{"n_layer": 8, "d_model": 256, "n_head": 12, "n_kv_head": 12, "head_dim": 32, "d_mlp": 704, "vocab_size": 6795, "activation": "swiglu", "norm": "rmsnorm", "norm_place": "pre", "norm_eps": 1e-06, "positions": "rope", "rope_base": 514000.0, "rope_fraction": 0.5, "qk_norm": true, "attn_scale": 0.35, "bias": "none", "tie_embeddings": "early", "parallel_block": false, "extras": ["some layers without attention", "local attention windows", "paired heads", "shifted keys", "gated attention", "norms scaled by depth", "capped logits"], "init": "normal", "init_std_qkv": 0.0304, "init_std_o": 0.0062, "init_std_up": 0.0304, "init_std_down": 0.00458, "init_out_by_depth": true, "optimizer": "adamw", "lr": 0.0022, "beta1": 0.9, "beta2": 0.95, "weight_decay": 0.24, "lr_head": 0.0205, "warmup_steps": 472, "schedule": "wsd", "decay_fraction": 0.252, "decay_shape": "linear", "final_lr_fraction": 0.02, "batch_tokens": [32768, 65536, 131072, 262144], "seq_len": 768, "doc_mask": true, "train_tokens": 329400000, "steps": 3148, "dataset": "wikipedia_en"}
Each number is 128 + 24 x the weight over the matrix's rms, rounded and kept within 0 to 255. Layers, rows and columns count from 0. Numbers have three digits each.

# layer 4 attention output (transposed), 384x256, rms 0.0804, rows 223-245, columns 0-127
101094142167170158080118122134123145121127143104132130070136172127140141119172112119089094130102141113140136139102124171134130157082131152162131148108159143146147118102167082128140140092087137147179168150129121173145065120152093150155113115118123116116092140134131149083118160098117161106129101156128168168136065134099162130121111125157065122131121098136086110134137120144140096110111
155142096142126168135132133123138137121117111129140128113123129124117138138121132154104154111147123150111126123118144111140154103127132132113117121135152134094130080135134110125155142193127112152097104106138127134108138128149089142111111124131135115070152154102126138124133127108138183145142141138141114160140127137123119135121101116135101166127111122154145167090079092189098147143118
130111153122151114141091112099144166152115077112136100144150105095140123123093079116113112111173161155134109124153159126113103141137115127128137142128138094130130156132166168149122076133109139118126130149143120098109140143106109119190134112122137109127138140176124088166129151142129114157116144130109164099132136133136114125179127094124123098102154127113114101142132145143097139121117
140161095138132152167146122144116140143090170125121136120123162109145124134133116125152137132135128148118116087113147118127148091108090154130154113105115129127153135118135163105154121130144118134125150109168130157163157133108140120125092115118130153156132099114145086124150132113128133136148110146172130101150113096155125167149133131120134168143091129111115106123122130150108126122149
133142122094107133158139108132114091155153139149122087140095158162164168147178125126106128161112100136122105104134122141161127105108176142145104149079107134137117112154155110154120120124125169099113137121162112144094102179122136124116092132097113144161125128113137144134122117160118107138147122120098118111142137149098144147093150160145108100135124153127126115087120091148142110144112
161127113180145123076148147134129106135126113143140116107122184121119137134107128130155104115134123105154142135098120108106139146129134111165157119137115134070142098092148092121129113122130105103113135129132158103103139113165145136114077122105111146128095144148125124118121117113140101093146154087127121110104168117109142134102157118127103141145116125121107154146103106130107136106157
123128088115105123116149135137153148122160101081126150082122092115095125111156116113142139091089133135130142126161121121119106086145133114200129143121110129158150131144113133116095126130133113115121168150115121145097094161111115157131112138103120134152138127173128149097110097122097120126106115122139096145110123119128119121147117117119140140138176091162143130154070142135105113136126
169144107108150129150155119118139161103122093117139135134144138115127128151131109161132142134138151098158081117145100113109131097096125161134119113136147127140134116163091133157109128096139123119134122108161136139129153088124120085109138120125120117127124140163134146137126134131115157114125108098160124105135112150115152121130131143121125145111121195121146171152158125136140094147176
101153137136125114117115107115136146152124143110149118115117157139116119116093140152115124111114159157108082114148150133092119105149114098131121134131109118148113130137098133102119155129138129140131151120111148138128161146120090113131128110132149090145109168142122142106120131130152133118138122109109131134148116147083147143115144128103132140154155133142133143073135136118119137144116
125123092128129110167124138131164163144114137111148111161140163139126122121172110112141117146111083140127111101137141130117120109122161102137104140126110097110068116134146122154133146128129111116108117139134110108126142149185133134090098139098104116125092143120122137132097127158148118128099122154154117106147157135123124147129134123105085119151120127118149118138138152149124141121142
125141149098149123130134096138131110139100151104110120115143110090094133145130118163120168134126136101103135103130109132088167114132119119120117136150107146086142187110118173137141140095076141154126136133104124103152104129114141111152121156142138115195130121093144133145115131116139137143140095139145162113129143134107158141176133132143132141117134121130128149104135105166146122108122
127156133084146097155090119156104138070095175121118122114144100151131115170169112140134129110098161132110108139145131122096093148104127150132125159116137126149140121138138135109124095111128121160135137150109091139154139118163125119189141078122127113145120100140116105136119120113147122127136094114146148128124107116095129166114141111158131134169124088143133135134152159137150113113118
131096160120134121080116105149084111131129098151132129117091064156133122130131118152132118124153131115132136144158113136117135154139119123160128134136113102112116113153134136129117145141204152146145133185163122098142097096143114119147151147137153161119130096150165129173119135099128108151114092110128140113127122111105125136113098118144119150113137127141155115132117132096147120109138
179132118146105100118138122142077116130156111151153109168143152146095146149140104129119145153143121125110089139141114161087096127165152130147126104160111123131097112123127137108145110099139128151169166136110118157148103108123135121118133152140138120148142177121132133140149158141152132129133144137112121091138077134129108134098124114130140118097121152094114162139151122084160095089139
113095112122157077098135127090177121121151130118139131130141154166098114137134126127119120108143130140117135113169138131118105114161139108135122107119129157126158145115132156103136143132135127140146138156117131101091149100169130119112145133092127120164143158131129149169139161116200093132109122115134158118126126140127139130126151124114123135143120108147199150151142149084149141125136
128092092104128117113118119113096147138101154129112132101112122094096167145137122122134110135143107138134131132121103117142084126141156126156101136143128141137167143147132137091107097144157096149160111093093148063109131107145094097155118137114149127101132131140117113162203144158146145125105140106133123145122148122132173108143130129124156148128118136108121136128123152108097097143103
141135115143134142150124114101125114122129123112138141123123145109124090108104106108138126110131134114151133118133123152123132125105132184131138136138126136138170135141178101165120128078136140118126139134123174115105142084095133133135108123119124122144113088122144117122169109084131139162150104116135143117130120137123147115105140098133122101133121139108144124122114164129140106138133
102162154106087138139163115125110129126101159125152126134103121098103198147107132118112122144115142144106107135117094112155127111111111091136149102137081136182136125122102107148123144167088163082148122095118110113121120132106104106102121124132126093143085102124071156095132076141118123093124133109116143098127118135121148101137163107134156116153118110138160128102082067151118116134147
135127138124110125104165163130137117139113143147172106133126103138137122130130109108157128171130114113110108119142126114137119101126140118134090120128111120125081150158109126079110121147163124135131162127137133098129099102126117093061115149158158131118123133159129168131082134131150126137121144110173114111113105153131137151142111133121145121099153110128122143147146097095119127113068
146101110146119130112147117161125141118123117140115134128119107138134122094120098109144086148132160114119106136127115138105152159152148135153162138153142167156109101163126139146156133173140151108133114123178106140124139112148155117111128121110148144109142118112085148111185122119135098145135137131154146134110111153135099112114127145106126119137128154131157146153137142148167118108153
137076170162151150134084160120131112142111132127116107156143100127097125156102130140131130122103134132169136151131164143124122122142109099115107127105139132128142086138119120135140104136124146182125117116074108138115158118139123116157110162113118129107149116133105166117117125113101132112166116133133107132123128140104138134158144093099122158139152138162119160094123120105123135102114
130093169134130148130144113134152132109128104147114125156076064131137110084136130142164152119135138116151181118088089133119122099135109130147101127182126119147127138146105129125113136149152139141138116086120136124128127097142108123189120128110148144140132148150093136153133118149163144103132125130134140108128114138090124165136121134174123131147142145163133126132177105082094129125131
138143137140133121134122098124160160129127157101138085111120145106108119141119140137126166107087110135108115131112127128129114130143142159111172121126124108125185106131157143134107140126070138095132097121118134155163122133119129139143107134109124117138106126138122125166144121146098121096158108132099113122129143149138121162174112112120100133134131121125149080116114160131152110147106
# layer 4 attention query, 384x256, rms 0.0813, rows 224-255, columns 0-127
143122128131128115127125133150134114121126159138135123156115134151115137137142139131142121132121137133136135131124147134123131132134133116138112128126140124120113131110133124126132126140128141131133133125138123129118124105127123122105135122132114137134128117127126106140105128138137122113117126129134111106134129122125123134124136136126127126124120115146143111118120115128143139126116
106119110128143147141111130133137131133145109152112130119127117130118150121123158112116107101128116135116137131111142124114110123113131135116129136144128147116117127125115120126154149150136133120150129134095145136116134135135149135124124117138119154121139112150128157098137144125137134104139118131109143133122135155114128116143115134140139129131123142136110121155147107123139101090153
147147142125145134122133129125123104136109139100141136130143121128132120129118108128148156131138161139124150105135100108154156153139109127125112127123139122130153133114154151105106149123142132123093114118130106122113120121153094104108138129102155097145135137121136126163118117134140123127119146101158134116135108126123138135111149135124121130133135116121130136105118144145115146146127
128076153105053140064151145195160141161155130163122171139106087177164206102132177112078114174072115111172110089070158112102029095128166097123141118184129108112099126148084161091151143183096156109115145126143108184123164115062160122139124139157134113150151163151129047120142149082149178104086174173134156113115159096181152109120137075125081092143044151141161174141147063115185199119159
137097132164143116080100148127107133154165112128147118151137179176125111137110153122144129083155136056098121151154113101117112144171157122112128113164136125095128131146106119108092101161145156119159131131097155126106120090132128118128139136130107169124146131152153160156134120075152142151141120149160123139114106110115080139097132181144167110168096121090187159155126133164095103092146
190098159104112092138124154120129158149139135094109121174125141161143097121122145113111105169104147135109084163140111134147109107155127106138157136126135097143118165141144120136118097153114131136149127131075121119142144087114120126099096104127135123115128102148133083111104114160134127114179118169141139118121125097131111143108104111152138134116126078137135113132130087113086103113147
153154138130128138148148105146176128145064131141125118085146117098144125175121110137144139136119105170120151130121099131142154076094133133120111108096127128139119147146135105106127110139155120092106143117103130112135115162113128113108085132153152150119138119116136151109110113127089127114132109124146115128153114139117118126185104120142129134168099135111083103129130112156121125132153
162118122088095125114116118128101179131146139154126122149114118182135125131170159152137122127092109117136112165147126094115096128103142095140162144129162121129076153128120109151119111122129092162137137143111097117130155107147138112141122083136144161162127117121133142123143123137099112156159151128130136128102099140126140112111129114143178143165163129099190128137145094143098124102096
135145117137112136120141139132131122125136152125111140143142135140137135135125126129129132140118131131116137110134125122133128135125116122135133139133143127153118116124138099114123118121123121121136124139132122126124120140113125117122115130115124126122128143125129118135130128149125132131123143141136103126134119113137132138132132104117126146119138113139128146113123142140135160146113
182136131115112120124140135124138107131148145125124126153123128147126141160140096128120137151114139109140133119139168127133116134130121114137107138113139125142122126119133155132133133137114133124108126113140120118121134113117105152134140127106126123140129147128145074162105126114137119125134142130113122116126132109162123155114130122119119129112111121142139135108110129129132139152126
120126123131157139154115101106110161107109142119134101109123140096110112126153121128149137095135118132099128178137088125115197120123146147130126103115117130137140131104139109153110109107152133119167144122105150119137129120172151119107134131135130127095105110115096197103130140151103120157149102106135141157131117177093131106138134149135150132132187133116127096158148172147117108133102
100160092149124114125129124136128090100143129109125125128125122121090114155135121139144104105156161133126152100141150141121133157141109143142117147097132131117153124136171118138133142121133110122116136132154147097153101138150100133164152139125103149163109122164160116152097092116118104168118154126126114107119120108132143139147092133129140127111139137101103122095124156126105104150109
110130109100120126103139172137122090108129132136122097099104136126094149142108099151116115149156149120122135096164151123124127143140097143165114103108123129078053150118112142102146112113129187126135163142126107087109092141119171124136118132100104117137158128113141136115155157166137123094141111102145090124129152113140128115134141125092119082108136152178136147106123132101096125102137
121134119124125133131138138149121125147151114127152106117119106146142120119137084125168131098132130150127148167135118127107147131126093151109146122143116147140118115131132154120090167104134104127091131155107116142107124109117116137134110111162121111083138142102114117110084133120133116137173122117110128111128142106107112160148129126118139140125138114135102113144151144106104120109140
116196119121096149127111100152109084164092107130128115078145115110155112158143098132179105097129188146133129082125117110109130148157123179120144146069123107060113112117179146047144174089141096113088139155155101110174132139101117094122139100126127135131146137122124140093122123112073098115133129104151133100124143068126151137197176125108114105121110135133120097109135145210135170123118
096136133125182110116148124134126126106144108092163184134110133121131150156079144123131124163086099113153121150144110128129139146160130126142135172133125132119144109129113105137151103122101110086130130123137169163077139147167168149150122100147154091109141123105117163119114083105074144145156084126104144104133131144117144134109103144116170151096125133104161129152104152130135132131133
147139096094136130118173150111141152118128129104146129138129128142155168155113103151129115128085100151137132116157125161124117143117131160143124148093160141077095126140139092108114141106114116065105148157136123096117159131124142102131114121123113111113117120061142160062116112157142145169134112120081132156120127143109099133109143120088172149072153118077068129136132151102128113126152
144094139087103115124054144153080150132167089101121120200131170139129138112141101134066153152120175076130123137117156101127094085155108134117146128100156110061109128095129106160154135136093128149174097152101108094168127129135200131101173146130084109081137142119155114134132126115097157082153170161123154059112193117128087099127119154129137072088075166110143117140171184096113171120148
096115133133135124154103134093112103140133132118168126155137155129092115141123120169126082126141135122120134095147097139091089137155110118066115124113160104107134128149138097107164085119081122151189106102111122062136104131147123129102154163118087144091108159115093133154138089166141130124154161094140124108087177117098156116153154168119117101081131144088125115057113158130118126083103
132139152155117101148064165167161098187178139112106096135132148181098117159146192122083136132095164097118126183120118135151093096116120096116148117159095104176151105157129113176092117110143140153117109112110150043127120088129075134154176117132165125125122117157142114112091167119113119156141155140116148092123071094127177156161157115130161140158114113138145097108145144092104105120160
114166137115132120130107115137134103107136141189140087103130081130087116187136118133172096168125132148140150110178143186106133128151094133112115157117124133128157137140129112128157092135169136086084128140076125098116099166174120153204130116131099123135140131112176090165078128153104139100152089088138154156151183138139157145180105145149149140149115106155128120084108168089112177087125
160113121114142134111093163116144123126140113151111127091100149156150082106093119141148117118168124115121120114133112106181152084125144155124105110118174161110131146141131095086126106124120140173108137135139113115132113139116125175140114137105096096099140088093152142133117161102153133165161073140127086147185111109090148160113150184121140119101131134152137164145049147152079126142135
138150087142108139136071132135117152178138108100102104190146074128167144120139121123123125104095125153119091171119087128180126177113123097121152120120169109111127101138144133163080121139111129147100137154124122137152136123130133087157139090128120124063112120143115115086104120163098146142120143113125103100119144113086122165126110128124114133088146098103112116129152153116091125130103
091139125099108107151156160094116130081080133105128101055121090118148139150091137177091123125161141182111123087172166124161150103139131141099147169082119104088145125121117095090136086127160145085095124137099091099152129172114130123144141177116108147128099103168103122158119100151147152066083094171160101157093130127135132119161168093161073147106116138122118120109110115117080098171112
095152144089119109114088130097075089155105115083128130131101149171138118141150147161109127147161158109082117120121084091096114097169137123106069137128116155150128144122133111112126144091126135166144106113103156061148123125167108129117173139124119135101068155165084135138116142088119062153128052145121131132110170169132149131104143197090125095100169165147160140131088182135138148163113
101179125139131191109099145125100172079145098150121141129118140106129136158125111118177133106116170096100122142113126143205147162137087152126142155098126148140139114134128134144123092126183106136115140131128138119136082081115092146157121132139164144113096114108185140159132147138112133107151110155168104169172123134148081133152111144117135144116137125148110129139157098106098108134108
171077101147165092074081176097163147092128162128132111115128132143124168139142155177110107109126141082099138143172149082121121182118137117149118163146119195090098178162120100126146094140085109181198130099137121119126117140092148156165117151122127115147132171103132180137133135127162115096155157108140092120124193105181123116105128114158162143114123126152137131169119125141112095117102
164151133102099136114119127184127124106141124138144127098166095113123120126123114177118111146135156156160124065140148048149165107082121147128092180062177113073158134131124132098153141215102121131155135074115115112117135152089147121130122111103089128137119131130101138136108130111089135136102139084174119121085126148176146123123129162131132094140126181138091133102099153147154134164099
143109121133110120163105170148113203129110149119103116122150134108131122156149141123134115149114164135139191093139135119098163125103124120150152109112153074111086134168133163114105081126131086123093136177178148139149131122133103088168129085120138126142100107121167127085140071118133137138143125089169142138128100135169125112150166127129096155121081155082120154118115142184099131095120
120147100164134132145122097125111141125109048052143128104132106077165141161118162109117110127180120148131138134143124163154201146139128183086096107074175113139150167127144105142118159083103107128100126129154164119172148143115141127097149132092103115076084132165127132113078037091100156199170165146084109121143132187165142165149110120152127133091117187132101150098123139144196133152076
063162133146161148137139137132116176153164113146136105143109142157177165164170164144094092128140130111096099159156119169116114126128100155096150144127133113118197144133144148146112098134108108129120145114137117168141172162142141135159135122109039141134121116060200137170103143133199138137128117142107163143130183139137162157098136149130110107101133098124118148149121174098121146106135
161143140121197127107156107135126140138119072122137188156094176116135148123104153124094142137075134107183126095126130120147120150128113117137132140114129159052149131132141143099153094100131153105129133137116166124113170091114115133132129181126145108108119142130154123134099090128085155123150129115119151164139110146183113193125166120141152174069081116102157149163168117128137117176114
# layer 4 attention key, 384x256, rms 0.0841, rows 224-255, columns 0-127
104133122149143149118139127122128153137122111126125147131141130095132130133130098124130140120128119110121120148126113128128133147127147149117134151135138137120130121144137135140116136128124130134132136116143141146127132122122132133140126126116132105137126145123129141135117140109109131171128146113122152124138143138143144144134119115147106119135137162104126139137109134118136110145115
119146114141140148141140109141132136110114124134117140120123119099144125142129116149138116119151134125122139128127100126115152135125142143116138139089133100128157142141146129158116136129138114123132131127133140128122142120114117129165136130111106112107137137101134128098125139141116137151159114149113106137152125139146133136132122120124101131122140142104127107114102131161121125129115
138124142148130126137111119139102170134123139117125144098136103121140129119117134146115134153133093148129126144125122140118156107118124129120110140127136117126133119125121122149137111129132120120131137118116170100120146125154140138134120128140124110122132135153108130138141108111107137143137121116125128132128130147136133113134137128143125122144127131128123114126125131163155135155131
136073167109136125097115144121154145123159132119115119155108128179111146109142153123082130135111117103156147156129165126159092140115141087133117133149124138091096131114106150144117126143102157150148116120139107130110113117104140098127135129145140143138130122128163113115146158155147145108137140129119127124120141102143109129102136118116122113121137125134143130139146091082153129097132
134092109155116116134118140161161149118110135123113151140138121111130127102157137084138164137126134106152139134097102124111138115118110115126122128134144144149141109124120150133121147137186129142135094077152124139126126110121111096089132097143156116143127145178121154125122114111107131147137151146133138110140105158131127126168147139137140121127105169127143109133123125149137131126126
128119122120115123140094149135173126130140156147118119137107148126113131137145083136140095118100136105094129130095139113160122141111124135143129133076112134107143127144139110125089105127151120116137130161152095143135132116136117175125122136115126133147119143109123150110141159178115135139103126120095138115105129109118103116125118125103169151102139123124130123133129114126126106094123
140104122156145140116116150161136131151142136136126156119145137141135165140109113115143109111161122131125112133131145139108101108127146131134126096171102151121114123125121149118128138135118152128116131114129139141111119142127131133113095152143124096116166139113101143107112130121126133139127109130118136113130139107127137109099123123126126138130116129128139145154125102100128114117149
131141116139124125143096143124126147128152135168122141117110133126118091139152154122147121140114127131122162132120116126129116135094115109124139133127091112134143109150146143174131115119150140139141107109136138127121076108139115150149171109140126144116110137132130125130135153132138127120127134144159156153160107146134085134124133140125136115139159144117101110162137105127127098099145
129103125123160122104117155124132122130107141119120128158102164142099110113128134139122145122108136087121116144157142136114092144133144124128140103159125137176108114130097139122133135114115148147139126126142122134132131144140119108110131144131130119138141135152126164136109115085151106129125141105153132101146124108113133130115134125144134131116105129126136162113108122109136108120126
108125157110133127115126159115138098131100137138133101142106145164109134105122114125125128132130133103111127126127123125124116129145122125139124121150134142149101128118113135112116119140130140143147120142132118138132120156119119142089118169161145139159149127136143158147106136140139067118101124131134146108131143096102131125116127126132129136115124109147133137136137139095134132109121
120169090149137123154135101130125118115109108148128166106147133089142127143111118140168127112144143139121128117116108123089141136130109161121137145116115130141165136142152112146125152110148102122112111109106159128134154140118095163154113112117117103098123136133097118128132106106107124151121114147127125130144099168138138120135115130119124131119128134100119119135105135165114097151122
118157106137157136146141089136088128135108129128131143101140132097112116129114111144149147129127138177116124094130086137118153127122118182093127141106100131132167122118158120136155150102142114112103136114105149137138153125145118154150153117094097120116114139131099143137099081104110128156129119132138128134107103161135140114130133145152115145129125127105122131116093172178142086133110
113134140140142135127153133096111121116129146137120105129132137133128128128129103161140134119159126121120145099098135121125106108150135112155084147138124136106152141126128122128141122115154127113168121140126122122142091127136141133124113177145127166141127139130122123153155116132127137098109129118142124137098170111116132096136160137120100102144152147145147134132152142114115085143109
138141150137133126106121147125110157105114097103102155113109145140153136128121108105138092143140117113161106139104139133129095133141115125141136089141093140145101122131128136135136112141142118125131095131101123119103130130118128141086083144135157137087136120109140136113088158160120130152120122127129143135151136122132100154109151139129163116080144094111116145132146130111115156128105
137112141140096136100100156143136122150121117121124105128159129127140156124121131148137118128118115130094128119104108123084112123133124126133131124143143135140129120134118130111138105123137127180140136131137137146109117138112132124106100148128159124123143147126098126138113183116140129118108117131138134112146148148163134091148140130141128106156116145151122148113117123119124158157161
138133124130113109109143147093122168123130086126131137095137115141100127144129126144116133129128119149150139127150122135150129160113144157115104150108093166100082151147125127118130116101125114143102091115119137135145149162123140084108102102124114138133134147147119160115143106121116129121149112135151096129099116148130124105127127138124116071105114145092114108144133108155087129120154
125157119114116149097157160088124145136168139129128154137119124165152195165117084175142090134122089119104119081156117144148117147152131153162143132102151142063114139165121131118112081129130103067075154147134117114148148172114142131131084147141078156120107114076159131089121124154132173130100097100100122132107116121112109131093166133090129115073154110093092151134129119107080123127144
129130145097108092139060118184111134118135098111093135185133136167102127129141101121086144145121164095153132141131136093129133108146104139107116113074166118085121133136146103129162154138102144148160100108118103081177129139134171106120193134114092114085135162115130129141132156105103143103132150142106125072131184114097109112145161192146172067105063165127144150116135210110080179119157
073115121128132130104106157096113136162112122154161110181130107148093123144126151173116101109142126124069102100136101129108095130139146101103115112089167112116103146148120155116161075104105123143151117113119121100161119141160166093103142175113109114062109145127113138156146135127124141121125102130123107094093193129088133088139138173111110103098124146115144148079136185100112148082122
131097108162130114150064167148143096175194167162128142152163161163108095131162170111091159132113108101093101225133064129147101066125111082118166098158097126209126109148131142182100092100165104186136105141102165092127097083164077127145161096143176112128127136137159121155103170115133109138150165132124161084131055115135119127126109160116159169137152103100169113136117118096095114094138
142170132127108128163057136121087104120159149182135042065111111127123116199165128136146094160142135145146121110134141183091125094117091125143122157091095119119133143156133129105146071132165122064089153172080136091145137177155086188177136132171034137133141124109163109160101117204124127110146109130108162164150177106180148175162168182111147110148132087147109108083110127139115134083169
168115121136092123120095207107137145124153129126119148104109139157166116099107119149113115130159129124138112105127094118154152086133127110115103116134147168071123152130106112118141100155122138145126117112094155120136147171118147175094095142100111097121156114122119139114093111140146154128155107110134120156158109125089132141093141163151127113079120150135127152144102164154063109149105
142152080122124131157062153163135143158131124113103106159100081134135149119137091138130132141104106130131094198139101128167144177090098137155164072124152087164149083160151161195096094156123138148098108169132142161158138142147119144144135094136124102053110137104133140079106122146093178129125104102129133103161126123120109153122128126116139123096120098078108118127146132109100118129101
095127113096101113116205156099115111089118165121143118072118125135115149166104115186094093146159155162134147084181161122124120104130144127119136156075131107072136131109113074115156105116142144082116122127111098113161116193105160152109138177124106149148129134138111112148142083129156165073087116144143118148104167127148133076139132101163100142143132119120122130115136157146087124172102
096102147100115131090093135092115112135134161069094098135124153196102116116159168152091119132175142094051090150119090102076115103197136163082090121172120167174125177108141111115127159106127118191149128135093125063131130124184106124112190129116118142101094141170090135141131148078181068114135131139139113083096171125142144100094123170091128113112165173162147148129122178128145157138133
136137143124131132107127124136092178081119100169129160100098118117168126159121113089172152116110153116138128142093159133156143147137098144155140122123083122127129118116130093158136102131181123141129147109118137077120104085118102178124130114137131154112099115149148108125144122125111126133141134182153115172154115163151102131173126111148141131141132138124091140179174106106116098160119
132097145133165127119090147101143112090094154123136110096102141171109141148118158155113105160113161098122139140149131090134120175137142129116122162131082158087111153125138115098142090109121112150191080084144114076139109147139143119166130185109140165144107142128156198173114119127133150094145094101155086143130182093132111143152138147140150130117122113132118148155095119145115090102117
140136142089117116128128132131127109124156096153166104108202114116135110160109130146120130139101145163163120057118139091137161081122122133122103185062167120087180143116135152117144149169097153110173141078114128112137162137093120103149147127098095140105106135106101139168105115131107131133136164117168128153133157135189124120131132163133113099138136185153094142089100141135158125169106
168122116114103127165122132168118187112120147130117146108190108088120122154127123136175166133129128153144173082161137096080165127102142130158161107114149130137072126162150153094118064143133092094101140140174157169128112117139130125188119089136159090126125158126110135103139072100146159095104101062169143143128099130160131088150098129151131149142094165105152147130125122162114131075125
145152088140117113136156101150103175107129071064149169134141088111170156133105150123115138152114102152163130101145121144141149132126133168097095129064156098153131154149128082117164116088099085117100107116172134105141158139118157138096114124087109078068074141110109132094112079130093210165170159148052109116154162168139147142151140125113134134098127190096121117101140156146178155184101
114162136118133123133082146112106173161178135114112087142120118164131143155154167143072099125155152102087094115154105153091120135131087147073152126111163079097183162145131139127134092152090099115118138139145087138160183147181145147155170141106046129113136102068183108135081121149231146152088088085109178134151178134149156182111144162128143097091135079140141164123095236094098169085136
148125149133155148078182125101133157108127077119134126139134128119109192073128153127072153132094137127151088058145160120150143174135117124137132159129153178058182128114137135059152103112110131094115125124124124168152153121113121138142182176081153073101117117128133127149110105119166191108122117109139124185125143152174126180106128111135161155122077149072160169173144127108141094180103
# layer 4 attention value, 384x256, rms 0.0787, rows 224-245, columns 0-127
131141094141148166124111112171134095107137140164153170140113097113138163136146149121111114118174103137121152142129122102110137149105133100118125139124113129117107071143127125141147143166134144156115115114142110142114121149146110148137099111140143114144127136133115137147133156106122113151150127187129136130129118101079104134087143132110084127126101091125142149126090098147105158117152
121129158132136118128121118106135115114108068122139131141153110110101140157122129094092122136149116166107095145159129140125120173119148120152176157123153124087135128127124147153140097097106127127133124134112113102131156138116119116158156124139161111126130142139107151166130138139100101132097137146098163070134101141106109134163171073154126109120116150111110096105156122139130133118096
164112109131084124163154105132140139114161141143141108127127168128141096134162137125140134106154141121137131116093132152155154118133123146140141128098095163126123151162134129087146122127139108141144148102213133148181141141134095087115122129137113140136117085157162103099169083115113124132197124161153097092153135122139115134161121136110130117127071117137182123121126128125107140119132
134150103059106101127131125126088155147107105136095153085112131148094160143156137154124137163114138117151087103058121121149138110125153150121163111101120104153102083160137151095097101106116138112123149101122135135069112129160130127100106139104141181105096119113144125140154135141145123148141114139169121132103117128132151138082126159161092100133132153113076118085144129162095141113115
120131144144181124101122126139140155135138107116129145123122163151115139134081125141118175120144113103153128098099162090130126155121092153115141143136081115131163107101129100111099090102099092111121123107137136126095134116134087122145122135136119112082079111113167104103133104130143119121134112133118105092117123101146135126128109106086134128130127137094075123141076144131120132130141
135133151094156137118142137160145117148123108101126118154103074106108132113101112135132142129103123151121165127123159122108114081128118158143146112130108144111127134110122143088142124159126133143135126120113159115080109162115133165161101159159128126155110138131114114131126113148094142132112150085124092102119141107111146104123113086128125139132158127116133129143097140138125108132171
152131124142153120147137104089148143123124134104147119134145118113112122119142092103130126137111123103132115128127131106134128117093127124106113138132133109143130112127120119151115133122142115084122118135174115116084128097150125121108153113142123123117142115197154122113096154147140138111120092121146114137101150141119138105105146141146156148155125163126166117139134095153133104142230
100152099105122143137146127120127145161133118128144115144117108133116113104114125129138108115115139171107085140104174128071133124130104123103125130122125130147102097130113143126132144110137104127131140104110146136123165131153125121137153120158134101128077149123134109101102125137152162100148074137120121156142142129114123145095141118151127124147157129153093092146153108140096111140125
101106113113102119142098105132165146136098126137133135150147116115119156106111112121133139168100130147169098098090146134113111097116145150167122113155116106139103108136127116137140139117135093131136118132099112115108103149153130143109130142134127141132107151093105161167124110160128135106127113161166137130122130136123138126100140152116081077131122154118116117150134153147110151085119
108134111093132139157098159142133150152108161097122141105148146114135146139118148128130136120118102141087117137115088162120162121110101108140110154127131147116142169108132137109138150122124152123136124134077116139154101144133165109122152155113137131174117113113143134129127153141132121126159096136122136069135122149117095136135126121104149167139112149128129106126154102160151113106169
113141096102159122135101133178127146090097108142111155112129121141082092168120113159133092107131159109129099134124123149105111124096125145103131137133150100135110149176120092083159133124144126155140115097106078124148125129144132090132129101140128139136128147087161110078126113075143119133164155110137100129129117136105123144151147103106145137162169116111142170144142119151163112123097
142119169095109150126057113158141122142152110103104120112157061130116152107096121199139109123152139123114122123147123118117144142122118122127127143117110111108149108141134096149096155160105192114104162134127095128126095121095099119153149160121110133113120146136175126108138128097116134144073116106112158121129115123157136122112130106142150167137130131124119123159115147129138103114167
135143115109076116109140115141073142147139132150139136127144143129085128111153088146121146100108124125127095107124133116127135123138130128091157154139137130131122090093128136113180125099101112107136139119145144158152099142121123119118140151155144121111161114124116121103163103154144116134132149124119102131135141140124110106142143160134153125105161131137128148127180120120168124097119
144121158073119104123134116137174149106127183129110125166135149156117151127101126110132106093120142111148137108114152150173114122134130142113140123119111170119132132079114125093134146136127108133139139157113147092081139141179101155133115132125130137131170162079139140143152165162154121133103103112143198135127144064092103151136118106088148123138133128077172126168147149129141107095138
100117081142148090114156118144123125162133089150160127138117139087136153117129139108107103147148070141132136163130136141122133126099148095138113129138165155114156125150130128134141115159135097131163136136107123092123123105162107115150080127117147123149148113132171101160182134178116116130129142099090151161142128147141147125128132158167155129110085140107122128122113133111124139125140
108137101170128118135118112127129116094137138125148100113116144126157120122105166094123107096093129121140153112148121116155136141083123119134137155118158125121140114132154110140089125092133104083138131125146197108118162117130075132126147141122111135143102121125130125089099134108143172141149136155082140171134155111117104183112130154134100115133108100123169085118118153115135116125154
107138092128104094121162151157071142151140103138148156125087136110125170107106109133105117146117118143106157132116099113170146116136100126122138117107122121155108091111134160114124186154138146124144127094093107097148125079123126131093144114102130111110050109123072138116103102134146145122114123156158139119124121099087161121141126083145149101122123082118131106119087101125136133147146
158139134121136108087116147170151136177111153155166103115136090138109135155103120164122161131145141124089134103153113117137112092135146148159136128119139145104120148160133108130128115137116109129118144129139157114128128143183143131131143139110149132153121084154107128155106192139158136115123125129118120135130119169095121126112128141141130133107114090123134120144154115088124122125140
112128081136127139125149137133142096136146138133104128108170089111130134095157101122149139152119137147129110130122125145127144140134121120117146140139126145156135076133143079153158142158120131121121131105120119143154163131141148137101161113117131128120119154109078085115159138113144137110154130147126165138122135153134135113143108142153117093159144115139123154125117189126127121131182
153119107146147117115122123090111147094103105106121177142141110138121116143098110130129155106101137134133122153121143123115162139133110082123132115106136140101123116162112125135140096154122120130121145140113103167091142126143124139160130133125132124121165103130118124130068121119116112137152160140157143160137127149098117131112147118142107146142132141165115126146148131111144134123085
126100135112140125133132116127141124132124130099143124136105077142118137119119141177125112123122112133132119091149091134132123089107104122123138131145158138156131147169115124095125141144130136108104134091111118114131121123160117125170169125129125140095146146159108098136106146155136142096132118139152133111132131104139126149143142123164133120158147144155168128110148116097130099175094
134143124164118131114174120127126159095126126113141109157103140121121140140096123147140137102104121136105116154121161123176150126188125135096194125135119101124143115122111155115170129118133136095140110140136119157151087086122158151134066137128138102135114127143118118174118155109128139110160124152118116147123121156130137135127107077115089140173112134128162103120138148139123073123153